config.yaml
norm: "rmsnorm"
init_std_o: 0.00642
beta1: 0.9
Each number is 128 + 32 x the weight over the matrix's rms, rounded and kept within 0 to 255. Layers, rows and columns count from 0. Numbers have three digits each.

# k: layer 5 attention key, 160x160, rms 0.0862, rows 131-159, columns 0-159
# q: layer 5 attention query, 160x160, rms 0.0882, rows 132-159, columns 0-159
# v: layer 5 attention value, 160x160, rms 0.0626, rows 128-141, columns 0-159
# o: layer 5 attention output (transposed), 160x160, rms 0.0444, rows 128-141, columns 0-159
k131:140106103153127121132147171099146148133146152100089094162117189142101107113148060149104122124108137163143105162169070123117142100131142138226151116138105112133148155120134184132109107147151109166143061073117139127110194118103173130126097134053155134131105119121124151113129170115134086091094170154132109114120115155148159134115126137112084153059100135141170107121097138144107146086131139166136108099147080149118143132083082087115179122133123149157097107105144104102076106124057126
q132:135111096164126134087100126151176120120160093095141184174114126180148150147103110140147166107128167110097148070109072134117146085115098198137147144113145069139111151158145068092132115103154125127074103107168142087147136137173166113088114143083111121137128063149150122092093128137130127149167170135103160141166145138143147133109112167136106096144108151118134133124104151120174129144080139109115092117123075173129117122131124147116101127162137115065133068107131176138162108100150152
k132:159124154094152199112109107155138144125196098143150101102079067069099131107100129125102116125115140133185175147153018106152124111131057115119115180094133107112095102064130134179114127167078196120178133138118158119146132168093101099085099108139149123145187146126142116149124126136144129142166155132137126094155134141122142106110162099117125123172099104116137100123111101104144165086184082093116060139148110154154170109105082041126168089129104115147115153123192126055116133150150124
q133:137173124212121137113110120127095131131140115098156143112115124158116068143139202127103129140124086137181148204153170152075145088131124169121154050102125163112089111192110142089136132126201140095135147132103137197153129150153060129123146160112120154114143128146097141148097104107093072107091063125163108113120069126138175133172146127143150177117137151194146149125134139127096106135108120120146130132148138097175172190161146138110071145131059115143142098176169101104153153157131143
k133:152146122159121116130077157103140097193097150105072174135156128096105138139175123147131116118150114136134065114154178155113135174131118107145139131156118153153146139157107126092180148148123101126163138090166140081066156137132143122145174143095112164145098118166186155146121154152155147157065094103152072148122093131143119081139142100112085192089102125165132130098127117113117141138094099187109120133103090121124175150114113175124121164155160138091125157101123108133153153119131152
q134:143085108116124149133106110088110119148123126108126119120115100114101126161119150134138141129169148144115161120089132069150150125147135159090146072115118119142085165063115078178115116164130158136114150132094118071092099104182129101145122111080089125122105171132110193117176124127096124089139104118129093146165171107094135107133119132142186102095103108135185082122131142207156149136116091201102135110111111091101115077177116093103137118084165103119140150111129121113166110108113120
k134:148176124135175085150132094126111149087171128131130104157135130121127090146111107111112094130112085152112139148114085142154155105114154106133121147148139143074103119100127111127137141146169144150119130142117109123163145106135079166151111117142125164123148102080116114100092132060121065106118102180109146082137102195096187176134085150127178127115130109093180172094095139158123134171112172109150170162134151130159117176104110153177078115108088083099140120136092129129106121136120153
q135:120104112140181099157114077115154144131127148099124165107151147136125185118139118127145149077124180099093095087134069092136120142093162111114070207078141148131090126119181088205158110129116136125107096088135168093200132100138209111106115141123148095159073075168097091077120105102181156138161159122108113197145143155105111150139104150071100111186158162103134152170081129138122139149081099131093117200133103131152065102103116121113129139170156131124143123095108145096159110124172171
k135:128154195108176143144117134202148110134202129092101096165095122072070120077134144129120061121100161142148107175103109111137129155072082126121065162148150135076078101096111137145133139100124163164170130101077152150171121149123166119108077132139098180104201177163181102154148168102157108150130131110151071142166111127093149116108162116129096120128129113105133154168138099099134136113164109144098012173149141137175139081125130110115187100095172126109175159131154134096067076158129204
q136:134139119073189122116160120177163126162174138119147129200115155151127178097109139137176092122132164091062098099155081152121116148074154091129083168106112101120103085138176127164184145111153081129129110103145172114155149133122114134136096164151135113154114084195119129095126131141140117135162150106148142188092065128126140134163130107110116143163122117108139143131098100152131145121090114135120176130093100134172088107135118163134156168130105112068136112065139171089127113113192159
k136:117126168095126191154113180199125122155100146129091121149131117135146143119125153134143144150134105133147135133147089101108109130137088135123152125109111129152137152100141104158113123149087136123117158169115184119172104160131126114154154135113118132109162144166156142173129084166147174117123195116141111155145128125189106113136120100151158101133117108115100120142133147125151121049171137145044124115149135136118170062142127108138145091098173115135118148109151139144114153150166100
q137:133127124117053124097160143136084118087096094146129089110160110103145066122164104143113124181116082135147124148147171187127133099196116108177159095148135160107148092121098163079111134137147119113144160188116092180064141093147127113163173120108119116118129150114162169192118197132083132163050096133139138069097117119125136090106132077184144144115137078166107095094157090095096087100177182119166115066148130141124167148167117144155137128096122137151115170131175127110146156137127111
k137:128141079157081078091160136051095146125038171136144163139142137195145153194156133113170168119128119111096088081146207154098105129151185116092169075110135126185165157134163134100085098167131072088103136111167125154113132102164113175141128131094119066171024087095030124110143087129112132089136135121129198135051116138117142169141080173121120122084136162140129146150116168192147100176127180093163232092070144107116089216156126202154075096176076102160101120138142159220178158096087085
q138:116139134105058111100160156111110127122076091136110110094117131085115102143169111138122104177111107134118147158131199129122164090180114162137155104139133155125118162125141158131125128165131083131136153208140156190140139114160094130196167160126142128115156130115153160167111188140108085135089155140190082132102065134105163060113186081163128126109068073184113079058177091134122074110155200174198201103166129130174129132183149153131133170085113164131116185152143132121109173145136129
k138:134098100169046129078170128120090098139098173147165202169156162164116158142118092147163150127138138118094082098120210164132140145136189124131195081097139140217127156140126126090166142125133094115117152092161150168115140115122130158134126140108100085190056155105054139138150118087122153077171112102169173147125103158102137176093126104134116128063107151123087086093151142187184085158137165109219188051068099124082104170147124198149120109159165144110088107192118193215199189081079115
q139:174143107125018126129079158112090140105145107145101137068145071094087050107145124163054149146171078191201130151115139098087125091141102124148154116163109160110104147124102145058112111117139131131165164167120053170079145128139104118145151124100118155130151171093130150203111125118091126116033075111106121042093154105117170111107146084151144156139133106205112126091100111177125097100154169124149122082176155145104161152133128071157143097135118140134126127133144074146137126130076109
k139:076128084186093063058161094030101159127071128119180153092125123148141123173145101100108137155138136101159139102145203140161167159112167147128167090149157146106140113155143149103113118131161089136123145111144036178072177115123142171128088149124138149165103115088126107088128134107085123128136080114095144099127115102127122152151080144130093156100152169161189128118143096150108167203108132135197142112131154140144072205097142174131114155161090115151080083145159084134133135096066113
q140:087171128102065122133139144118116144146054041143122109096099105110097048109171107097047116166089093124153138146131176135082109065150045133107164098141170191110146139101067123067123109159145161137154134197078080168092111096150077092180226138049077124141119123109158155221107178115077075136069134166173081063089120153115141084095121069165131141119106062213134112080176104136116061093159177155199157143170103129161177136146111141133113142105145172116108175134100105081091146102100078
k140:077154084189085097027127077042106145081066186111148166154136118149137097142112111145121155113166175128135137113116255165174176141091191157106191102134125107117167118137101151093100139086158081124086100133191062198048127076115156154124106164123085126148107116049088089065185143102102157127101106137117111074093124137120148205147136141208098129078113185138168105116145096137128084227113167108248125101077117131107101187104167162150089146129138114182076093182166098175151115111057144
q141:182146142116168153155123100122146127135124085182172135138133153154116147128121134090157115121127143131134132132122120162126165151111153139112148101143121154105111112076101163128138140076155101116124114141084066129145143149170153098072140141166141151127113155140101141113140128109097105063157116131080129139151153125149115160111165108132129097111141150132168101157089161139095166118120105079090112141128145132162104116137150143136118087147140093135132143138109124113057134142116092
k141:078169152120155136141130142111145133093097114148124116117102110124144131135117116106102147091150131094158141148109145113131083130122096147081107130159191100056170140162138134102101099188154106131119095153090112154162072117158141111127152137123095177131141075099119083049133150178125129158144097165122091108114117131156105145168131178135095106139137178102205114138139132130159138197121123137156057157093118152141206110083134104140137149106115112133087132146164098088129123099165143
q142:104162156136072087146115151105093143102109103124067102119082063050120092106196133127089103171102070156176172173146184113084133080190070133145142078136120180098141131086055151116133133144133187113143161232097133164121096092138071057190214078078125099117192169127133175226109207144095038155097146133214119106097099160057137088135138101204125133113104021194072098087156071148111052119168204152164134084172106142166171134169135139100163153123142171121108196107143094133141157180119134
k142:110143114125140096096156134119096134120066153138185200120141136199125163140150174143162170120153185079106130129169215157153173151101206129139179100142201134146138098145143192092097154117164131136101133138182109174103154121122147170113160120103126108171108143080093122111199132087088135127139093089120106134114134159145158138119115096104144140055087142155177090099180070180136064233118129119174176120046125136153085158139125174129105138124201107168109131156143144169158159086042110
q143:145161165127087129123117154094102138156122092152162119139159094143073084186163123105070116100128132151180163136142150107078115084107111139139137085124160161114140121146119142091097141137136128119153156179107101178114104104190082119125122118156136158090143132110141116153151170128081100168075097120133129055095148109143129072150121145141120129101092111178168125122176106158155102130162216146163149119149110146186147115150164138189136121133136147161053164116102120127096091132134101
k143:059137100146115059090171053074119165092092131116133156078113104133113111200113087123076168150148132096140166149128210097130137128104134144128139151143214119112175134134144091077140100100153105132133133132162061176083133111095109150109123132128137157137145043085132128063135144142081147138110109134091101096131124104113138149142129124136091125129128140176235119096144058160150156207129164130175088145094118123121150158113117148172115132106099090180113115133133065147116143100084130
q144:141097218112252150123083159122116121097169134225130137129105148116154172073126164130147134163132169090092118115120122128165096162116229133068107159136108094175064156128136073144186108136098134104121061120041164028200090154135223122066045139181185142046121106171079071067148092134166078129189130128121164246183139115119080100065150211147097103173140191063104139171106190105133211115130084161069118194127167158100036104077185116107145148128145151114139138192124124132133110158227140
k144:207103118066146204165108193206131101126187132155132106173122154124184148116114215161182064174124082175136155155115046146122088110155139121147132113057071130145108139086121159153179172110157183132133146148048160050184116135121116105139099095100132126100176194183141119175104136145131151128160109138175176139150161084178158105088119132111149104146141114048061163149076192096107162044149126134024114107167143129132057099161114088085096115086147117126132144157125145145153147205162124
q145:074206214091138157164153176119124138144130063174102133127129100093132128132166184125107122195079115132144131176120145159091083078151102139133183113108097128146141100084082065127187159100159170122141115185096157175162128148160101093149114145115140134076111119101131144188111159122103045115121141132165193155118181124118152085113168086208114110180160037127136124090146155119086124121123169095144089138172109141136092146148122132124078150142083144101126174233103106149075163188192118
k145:084071079143163087089136121121080117197107147164184152094081130222145144162127131122179109092157120105127103039122150194094103111086180181122210155113178123137144094181193184108149132138151120103145112130120123174163158122113109183185127147096107119207162131151179184099149164190098087124156113160203176134129159124180173170102156070119137186101065121103148135066174136151128098126149115097152175136106127119204086194171151193124096170105138137074116096182144122164137150129125139
q146:139110104134155143150105075145116115124131164098134137130150148133168163120070143102182127085176145111031116094139114141156120160141172110069120152074136123166078117119154143215177155165147109131135107096123207035134161097103178124135118115122117096155153118179087108079120101170145112116221134155146121211124148112085130097098097149073126103162094136082144149126116132180174184135123108170059131107100141158097104090114142100082135107123152142099144095090115184102191109149153178
k146:158166120103140162143125177171106087146140129150081071173133144120137159090150182164149118134081136162153142155165118117150158159131110106144130103109115158164105088115134168135153178129128138151115138133107146086132167159116148121131109131096123075139136220159124163207191095143092129104112145075132112155130145082124111111105194118133168145117136118132067127156138132124126106053115158111084132063174129089146138122144128093078123115135158146110110195124137157086103105150107148
q147:091182172149099093084123182123131159122144101164098069159100073083096066137152131120087118163091137182181170136153161115091111103150038146194152118117123196081141104157139110074092113122092129121101156184152118189119090145170088165109128157110119122085175152096112120222098156140089041152073108169116154044123084132141099099114178151201057175116136114191113127142158116134115095077110134111196144105199106130186151136156182174157135143153116174098109190162137078106086135105140110
k147:055137109172072062060175080088100142107106140156155142075121077152129092192130113115073152130164132097158163085138219137096115120096143187168170121125143090124135128188141115103059096089112097117137140119185075223107139108144109160091146179158099157167146055060104095083119138126135141145070083173102150065122140166147155117138106092126087194134121179158211102121132089148159099199119110139247142126109131166146117197141092148181099129131101100177118067171126094151137158113056124
q148:145135153088161094134117144139166130169123081091074118168119120096109122152124140100152112164129127135161151166156123079113098091167136148153105082123128133081115118132131106148150178177138143093137119158141117172104119115186087093162136116067168140046154133141159168126172208142122036136145175172178089163112154135113099091169090142181093137155086093185098147146104093136090114127128144179154126107151103188150095112112138127093158126146113161136132222173136114117069105137213121
k148:116131104127129121118138116102123116140125135127155174069112119139078129201150145151105132175196111102163122100152138130104112123106137097173107195149229139097154109144152137110124080120106124105149145100151116192157175138106130163121175093109111089202145071146165151136172108088091095154095103072141115168121129143108115169169129075110146154114078120150199082142166069169194155194134132104116156178144147069138145162175125145121155135105133123156103110121143140111115164103087091
q149:098162164165115099099119142147166136132135119132151070107157130119112090191157082127103123120113108144180151133147152098104101119178081137197114136137143155102142121167148126119089136111113121133125131151178097206099140155141069151111121163078133135066110122125142101162125093162101126137077190171130132079111101121144143110142149146107088165143153135162127163130135078085122089119126142130194115160185142116156152161131124131151115152148069124163100161137160086155091137135124122
k149:110124099178112088118126071082161123131106114119143128118124152106104117183112096099113150118138153082133103097122152134136112106107113141115123156130148120072172136152134075126100109121099090108124124113147111177145123146122096147114116137167110145142116039079108103079115132147117134146110101110071133097146101141105129128159094103123114158165113131162193142129103130154140144177095107144172102176137146124138153163121145147149097128137101104131119053126078123137158130120122149
q150:077162209143169160121171136084161112158133098130141146163096156161138131174098138057166128136104176121112159108127147134139128147110162149155159155098138089157145143134130118139117146173135136119111141099117118175137100132168101157100153124086132117120144102089110151137131167083113087137143096126128155120097186148159094106151116081156116111100122077119161145164156145062106082179084107076118112158129113156147111141121151195117108130139075123129153124191142128107106127128190129
k150:138096140105112091111137113140142095177135131111155177132111125158118107141151116138105085111148104112079081097116103199084112143108111120186078159174152154103104106133146123106155130124084178151124092125144127179149119127119102171158159134119111067218176078118147146108150170129142102152130142149124147163128168193110126164128171057110116174146070117100109102097151087158148107128116123104155155128091129127136185142156099148132145137123139158068128148122095140105149150121165134
q151:129101057121086087105088129126098130120151159068124117111123096119133103137133080146062143117135084158158086070105132103113155154144111114125104124173122145096115147154168111118101039118108130136153152110149097106067100137093149165078129117156115113162108139120143136120098064141139201193050071138085090024142114102132146109128168156086112172090178195125107144109127116171162127103151135153133173098119148076138134122132085068181189125103140119120100139079131126112171095108072155
k151:133135114158078141121131093075124174071128128114137140123159117113103104109116104118087149122094108130159164145092191102160125103130109140151136089132086110122110161084087126100092141098179067122120125149104100138096113113121151070101095141168107174032089139127087066121124127117133165098094135139116143023125138083165135107123094189177105093101181158118123184148091155094096118128112131154179112128152123152057106139057132097140061132135104112179113086149148100151155137171080133
q152:077154211123169139122088167074114162145092106162122175131106156108111160108143161090136118109128168115084175168124199111133176102136195157138148137142126153142114170091071133116162147151180144095129112167065128138148076148184115091134110134129174146031113102088146105144121163113139101143158157086170134154115137130143091130143142118155121109163122078155168113149159116091104114185139152132114098143163121150136095158125142126116119190127135094137139132224096125189082146159211111
k152:102092089121163112129129137144092092164121118149134181126093118132161144151119138175178090109144140119102110112116134198121098123116149092151115158147173150093159081126168144111194112153140175140130092121150184144166140131099077135154144123079153153207183103136192179126122159129098091154172109115168140145146184148086113137132122038075110194166078084145144110067116106143141133146155135100060118169105116132180120153195108167104180166105141148108112131107087123133152104124119133
q153:147168098160134092197080118081121151136126130090093213139151140183106174188155119137163123107148152122155098140102096118180164127082128166107150109114103129158141125140160097147123138140113132197104077078152137130197123113137130155144123113174176176147097132115154144098158131070134103072147103119139112172164151140137126205132168108108151112063186137114153107144163086142099126153136131059110098138128099089098155140130088132109126139166113097167113100144138161138086108137137126
k153:107111118112169160156097165149122132159123095093118122096100137155139095078139118140109118172149153143078124102149082124113145138114106084122130103134143179161062093131138117119167134106116153150124111115110170142135117118122132114129145125135121125147167209174136166159116111123104092098139164140127124183073134148126123156163118129058149116108059142173131150137116103097110128049156120098064220160111113105169187118143159143156141116154138142085109143143095155029139174111152112
q154:100087114159085115140139107140105132130083134135158115057071100150103081147129078148098195066166078147124159115111147121147182083166103109139160123147172150160131115156116195109086125086112094148118145139168127156123135136111085138135150155180077104141144121086142084124099090156143210164077132107129107053128028146144140102091155143102093143096166152165137081076144096182144104157179129172171187118153156083109133135145125123150179139087178124127113115071182108173177134088082173
k154:096147121124109107140076074092133128066059108111116152134138166050143133110119071097109151077105165125111186136084177100133145132116143113154139072154116116088146181148106084165117106129139088102086141182113088148035130127143143062096103161153130186074081134086094094057116142147126185084176113136071104091123159109086128149164080170134094092116176160137137154123110162080147145147127174183167045083125124139124105117116122070152121143110107114141160096121104092180166111119108113
q155:086155202152141132106117163136154129131118085163119102150101144115124147139171142099116108140065178107147160094130176123173149154116098164149112151139115141115172121139109113111092130095094106113117103131107102183135095156166121135102120143133173141066104080092124103172128153082113081171118143120101128128136143180149096138111146099156126137124138126129149108167146114071109099156108118090157110142194140109171160146087134171128099163160082158123139145226106115135043166118155088
k155:106103123094113113145145092135146133112124122132172146133091110144145073127123070122132095122219131115053084063117126187097083132072110151161114157147116055124150135181159103131137124135116180121157077128122140136136093113127111150150136138151108150195143069140132126091096186135140121179142084172135130144119144148142128162116072093101086129176073139119143160054114146143140143136143062137169175179093084180130161147111093133153136126118153142077149096130084155153190122130176150
q156:109147184097177120102128173139135141080162103127123089134161127091114105123158133104115142170096172130147161109159182160151177113120091160123086145103136169121119119161088084079138149103095129095146090147100085100132113200150154123102150172094185150133123120173138139169112152123121090136122123120097098151159139100117115116136122139113133165160109147157132128170081120084106152090101087116123092146155098132151131171104155118149100139165089134150085171198109109101097104135158103
k156:140112126144098124157149152082111095092131155209122140135138086193115103177117125147122143170143090137154152095155127149162068108135124202128138118137126105093138134156124127133094142167184155124148116089070141102175154147113095162122172144134099110146143075101154118137129120156153120125073065127145166154154148159152142116131077090130094128170087109117114170083106156156138186138126075123085135136129136169139115139105129153135085134117111107130129078161099144088108129129121120
q157:188083098158107145151117130161115123118153138128150147128149121096165177150134148165117186111186130084092105146135157132139122132151155149038119174059076167178124127082138176162151112124132144154144100136100149053135133154128174129139125134164176125146134150161136127088159133121152136058157180142179131175128081133106143149130109143081195109151131164139137121109125172193158140124150080134108140098129145128133163115124099093093111146120129079141114088117123163113172105137128139
k157:132136133097176135165110168152136102114117145163087080126127121148156131127136172125144104140107131151130105150145084134090173143117111119127142076101129173138110096103169149148143145135144169135099125146134170076139161139104153134157153130135139080085158180136107182191128080136136112151126101082139120155144097108147117139084096142148145104125129098130163138164104117112064096060157143112069166110173137084170092085129146123077122131143156115106131152111138104072090138137130129
q158:133169137095107133079153146121124120119153095159152068158116081109116110112138122167096142154097123104124116084120117114124086132094110103154115133145162102068122178163137073071125112134049110111174145130092087116096103155111171178085095131137136160134134107128078143154123136163091108152061106202068156079160148100121139096119123124159101140144141161087093133136094125112133161105116128164135162149111137172149136146108145156165165155124165166099089136163109131110153126094111086
k158:154130125166094113100141078131133170115162159161161115120146113125114144171076085114128145156138070101175179132113172146139083117124132163106177143107076094128145130143077110104103131117161069144112117136098063122116132094146140117096148130148109142110089094092141065121110118157168159143120135199142147082147109103162169122121116129172093094086148146102095149147093152153129161118133090137171140126122088181125136154117123124132099074115099093170121126199171137128139132187096146
q159:171099118127149134146153060124099139134089137080140163132126127151095166086118136095168149136191164130100169112102130125139170109104174130115131112147174099149120167180109166140198122139107098110136122140113129063180120129159177147137147145122094169178106125108082156086139154149171152124113113118099103138153148129077131109115091149109136119109115153103133125146132100167186129155186141169092138117092105129157160167099148116124147116118204115175126061142118150141185105122125140
k159:164108124110135162133113160146141106113126122153127186133121151123167143091087144149117100117145132131127179160138104149130152146161154122152130128130110148151121102082110140138168111167108105129078156133110175096142179139130165129104132124079113095114120202161124150184140154137135129118129124078167109169135143071134094118126123085127136142131100110094107112140131137127167113042123128151069144080175084131139078114151136100143170089099185153117161163150157137114128122153098155
v128:157160141134116124142077123150193164113141084136140128127123114112140141134136146177150111106095180107119122113156153160215127123176107137105122071098097146118133114124143165140108139132188140169129071069121122106193168136141139127154138112125142176129092106109112138186187124133103109129127079157145109130158105153077158094141158145144121174131159166136133130117172136127110114149128139124132155144161118157103114143126125124129167126091175098180143114135119123170133134102154150
o128:125107144142145135131154167122105099158131138152115114096136142132142114136140132120088105148109122147163164177137126125141101089140084116137185131135099113117149151128107164091105139135121145092117125154131082218118088099146126155116121124125123145147125088116136096115100167079112119170100110133153133080133139159152127144107086132122140132103125115128104132138131132099123112113140093152174156146205150096136134128124097162132144125143104131129115110151167107118166156124114121
v129:113101119092157184163095109105135142158104099127125094143102097151128133133116126091156083115137103088067082142106099094083171045130124102052104175142158177115144187119146110144128068192151140074137137129148168130084066121141140127118135189109070180122151100126130105036121154192110115109158133138084163157061096113143133140128149163148152073164224165160067176101096146041178150145167157132118114180121128107150160073139168087175169103152099135087145116126108119089179116095143190
o129:070180166190085118124125135154173137083145099146173095149116175130237147132053128130087179109137141089066139142104156145107102172104185114097118108124097162115177163120151096174164132163107094185136126134149118141082139095116162096188162148089138117119147163146111154149133094220132115175124198120199127141114133065083194142079135147132076169158019145147134132150109088188151148155111143183129113130126122153149046126136162137126112173170090157144193145123083113117155124139191145
v130:152104110114150156161155151115148094062115100104102165155136133149091108070142068082127110169125130141108123156081149117071125102090189164076180131148113117082145134116123131122176087143121145089112144101103179137110077090195125193181183141138110153107119142113179157123181180174119144145118102130155070140133131108107159137143092077133141119088125130153103135143091135177134113159186143114129091131106101130108105066151152104082190096113110164146159100168111127129129105128121127
o130:126125191129061124122115164148126109126159157151105094165167078071194092094136153117158104179099102141093155114090095124129108127163167150095082119127107201135130142163114136143099166114101191118120156110175126104111144121119122153229135098086179095145187196135093156158088154151138116132169133181255136142130116156161115122135178156171127171170130112142126157131116173142123116068136133151106111111118129157094117148137098133088143150148113147105133163076088106151139132100093176
v131:112162110165111131127101149160099124154100149102135086133106127133149123069128152102111132160105110159144112120246149096113120155148107095165114118138134129061113088111167151192069144097126122122177140103126098105115176116104119058140150141114124139176090114111099136140118118085142118129124174095124172120104137161136115114187124109133057165133079113135100094116132148064097138075154083111141154129146134117126130141166138119137143113143128129142129125152172130218111170148164095
o131:127129114078044145165173123097106096107115152172151144090136103182128140139087130161106164077149043145106111150166157137183129169076113085139167095166137108167107163124090153112163091123191155107122128129126140106110119117114134135129110105140106167128110100140165122103166110103103163099104160123114143120146105152105094113097077139105122092096124133184109137139151141163101101130142111107134115176154155119171188126112121111107081157079159081148127132152124172091150134123138102
v132:119110109121145120081104140127130184128104176132111079140019067189138142154100151134149159119174105158078113093111126160175130092119139157180124143116136070165151115111123153083130133091169088150115159141160116160119109100168084085145112126112149114123161151133150070104114144133156076150103135094125101154144126133178147141168105149153122105099112125116135099148118145130133138137109088133120119175079141187163143113092079135152144121127124122166106142109084112110138092153134126
o132:148097004149157149110132118133123139109115089077144149089119134137133242112147123098152102109140138109147119085102109073110149113057086132103152151126126126109085132089128094130091153115121095129164135096130104061162153149164119133131110150130127158172114122117120131106133099081100136128139138128106142159138114125096128087152129122134172127123149103120133121151129131180152136155167183175136133116120143112094041099114128078145128126142107123090166081103114152146095107173145122
v133:158096103123101084136127134153140131089113131121111146120090196114147123132165137078120163186156149124107089112170137123133160151058200120176193175141152125098143118113170116124146163121143144124060089108135167116136169099191157058141126147138165132092160149122152172119100121124208112148104161105168057118151144121139155151148094169099074150141065123128130080138128105165088087095117123160116102110136105155173074110120106131083138125107113084158179139159110169135098128125128121
o133:135175197124069130139152096163112075089153141099121126120094071105103135110115121106116084142092098156156149109113149147185159139081107133109089063139119116111060147131074134134123108147095168118135143067097137080169145123117074130179112107165128156140126127111107142126158131092115144100145118153189166081138136170108088100135135129168178090147158091125092162144104166130121145145142143122144137140097185150074208163161112124182102126115154123131174134073130172148173151106084109
v134:125113122140131153129107114098143170176101113155056109082071094093099124119128180160084128095129081130160121144159157123107136118177094111187127116133115086144136184112073119102067096126166147128101141183101153161079099135111036041118139142059110119138070130132097118101095109131096156132104069123145134106143115095137105097139172152134125113147125106116115152152131130084124119086128103149120141112157148145128134097175212100132141145177176157111113133099117073125118077131131107
o134:095148153122110142136157178103095107110140092134212104095155097145136096120062107096145113100130130094141129148123152085113104181078105131118127169126096140164076159129161147141163121162136101134117143165130156077141180127191134121071158188125118138063157127109151110158149127161151137116153214173077158181107053060118071111121106155158115114108135133086102146180141113133109116135121131140096165112174072103142071094061161093126102099110127108123166112126095160127108139163197138
v135:161150125114121175123135134111173235149153141123132112120118130161135145131115134088162108112118070136130127139187138096127124069153118129139151105143122153071145116126099120101087146093163104107175106175098103161103114111171056073144139138107177167106143107164165128127142131102117153142113064114148104137164126129110151105116163114156112114111100133140126157137150166164101109135130147119128116127134128131134153185183130109103131187160170094114067097097156086149100071140099126
o135:122055140110125196095151189122105104126118107149168117101158103188138112102119162129146116153145135142117135084124103125074112112095114154122143164154114098149121160122160158116111109122121154149116139131138138114147145122158111147152152137102123145185124117093123084113158165149124128145176107219112154166112079096111057079107108132106133133134160140093101129205115139146072085069111119157135187162119064092121137123062109103124100090139107116121161117114069146132127121093140116
v136:108131146156145131097072116084153121158136133160159047118174154108163143125147161128128129091100116120097146185103110137096116079111154062122120170098054077122161120091156208114146114083149146142155104097105069133122113131086128106068073129148095130175149113118175047104126146112111093174124139173121105125076102118156136145165146157137073123088197107124163145182130144116091136162106126121160132177160166087159118113140109149139150135143120117112165144101094118139154099107119220
o136:106178182120255170149149191152118115103146149114132109154117126176109225143096195136081190048124138134117135156126155131106143129125079141108095121126157196162149145134102118133167137160082182130121109164128100096114112116165095138118187144104087164108148094095119145157116145135061097163127043138103154119122123063111067107103152158108128165150074118153132111151172107125105122115176141127129109144153092150130093114151137147134143158119113111173127190167161147140127122119113146
v137:120131153131118169100172090131119166156093139096084164126092118116156097140106099111161112151097126126124109146153140120151107174191103124170081102146128134152151158132115123141115197096154127147148144117119105145128120123118104132125146113107133139108130140135145122184082103173133156171141099128141137169124128095167106118124150132099160104181112131147135131169152116136157147186167143130098142141151171192113163108134115137138124080121144121119108100118159118120110116104134155
o137:132119054149138099108119164123119167123141102145121149136118197122146113127152165137127131142166162119152099148120114084077117126110098106109152130120087096157127126138176126135096154082148060137128104158157088120125128108152162128110121120144135099133115173162114093161123062123152127158145145109086086138095157092124170105100132146165169088078183144109110137127166133156125107078143139132140184110151101109147131123098140108098125109142122097101163092150136089171156124158163100
v138:157155146118119134140141125138169132188112157114163103078155137091137119117124135163119166115117133119149133095194164124105131109095129137130146069135104101087108178123092156117071199101135163140130092107140101121135124107095111103137144137139120115098137108112093129174128126132132134135113089155140133148169177112149099121137139139146129098093160134120092126125160136136107132125091139130126156126119167140132149133138177155153144102170130146144120158120132138146120167123112109
o138:117119107106155156121135156095085125108109097182103099156149136125133126115125135136106121085127091127148098119152147133120107137111139157150133130135121125145142107106128172112133132118140103144148156165128127124093147099153125136124099102133120112128141127105120096155108121110144162126098171101018148077119103079142126129124102121173123135134193123095151140155159125134113101106150143085133146139140099146117108119071128139181099162142105077143122095125171122107138145131158109
v139:177124137142146163141159098110128162118124149095136110171142155109136150148168132117148152123122139103106167102113105137117166176132104146146109106159201133102111207097112076098087104142113127155090142157124098125090124110160145145117153133117090117100080145146086086161104158124112127120114165188148152095148116125111113196133139162114150099104167131139144153153133114148178156103171161075108125127138171082146110144106166119128127128207156109116138104120124170138131123131127184
o139:088154225112211113129109176110103133125126095137125107171143145111112085127093143129110131096134162095128160136104112120094110105112153138186163132123151107132184108062172145122168102082103134126121130130086148124105097114148145097086087137115135137161092132143141122158142128135172101115164150151076170118132180012112154125128135127140121140114129114113172088109129089086180146126114096111134112102100114146139154170160124179173089128135115154118128148126124114119141130115188128
v140:103088122082117213108110108096135157144107120091121109143122101139157120130181100161106064129105120122063092072151151107159093091161125117085088109084133167142112125133127129131103107142144129158151068090133152155121114183127110099140130134139116124076137135139131091133151155103186162104138109146082173136118116112136121098175089098121108116143147161141147159089112162145169152131190101161105140190105197136129117138147141148212134162156070165101109093141124069075133112104125139
o140:142107041140072141089132146107136120114077141148174137149123202107178173123143140150130206128140168090162107121154143101064147105112137113069148138122107130106143142106155192133071164110139141154174114114135101111079145114110161109154125142115110116196116105173122130132101120166100118169163177103129069111091133103089191156121099187107152122134112134168164123124157115172128065127143143176161148076112102180136103144111178123111120159157110073142136125121132097062158134116144126
v141:119129137140127098144147123132105135178094130142155133131097131119081152145089051122140114192094097166167165142130111086129135098130150159116093144151161178068168104194141060142121108192135119094102095123147129115111108079089163122162109109155150157161178155135206180100164072190108195148135147102154158127096123102097112111130056062095159136158104122128155091070103083118127120099131081114137110126123160122119170049125199108112140107091128167126194121136125139112109119143113121
o141:154157078116000126099158079146149184116116183149163137114111134082177106168142105145151123195136107153101108117117154197183129134124171129125095126158102134153081134140133117139105122140145171114089161092173159107086150156053121118190117145108152078116151167140050164100146118182137087125121129104205150136149118189081152131090139117119148122155167113117144154129129188153155126122116151156074122071166138120124136143128098093091088091103151139132137140111122142195113126119148125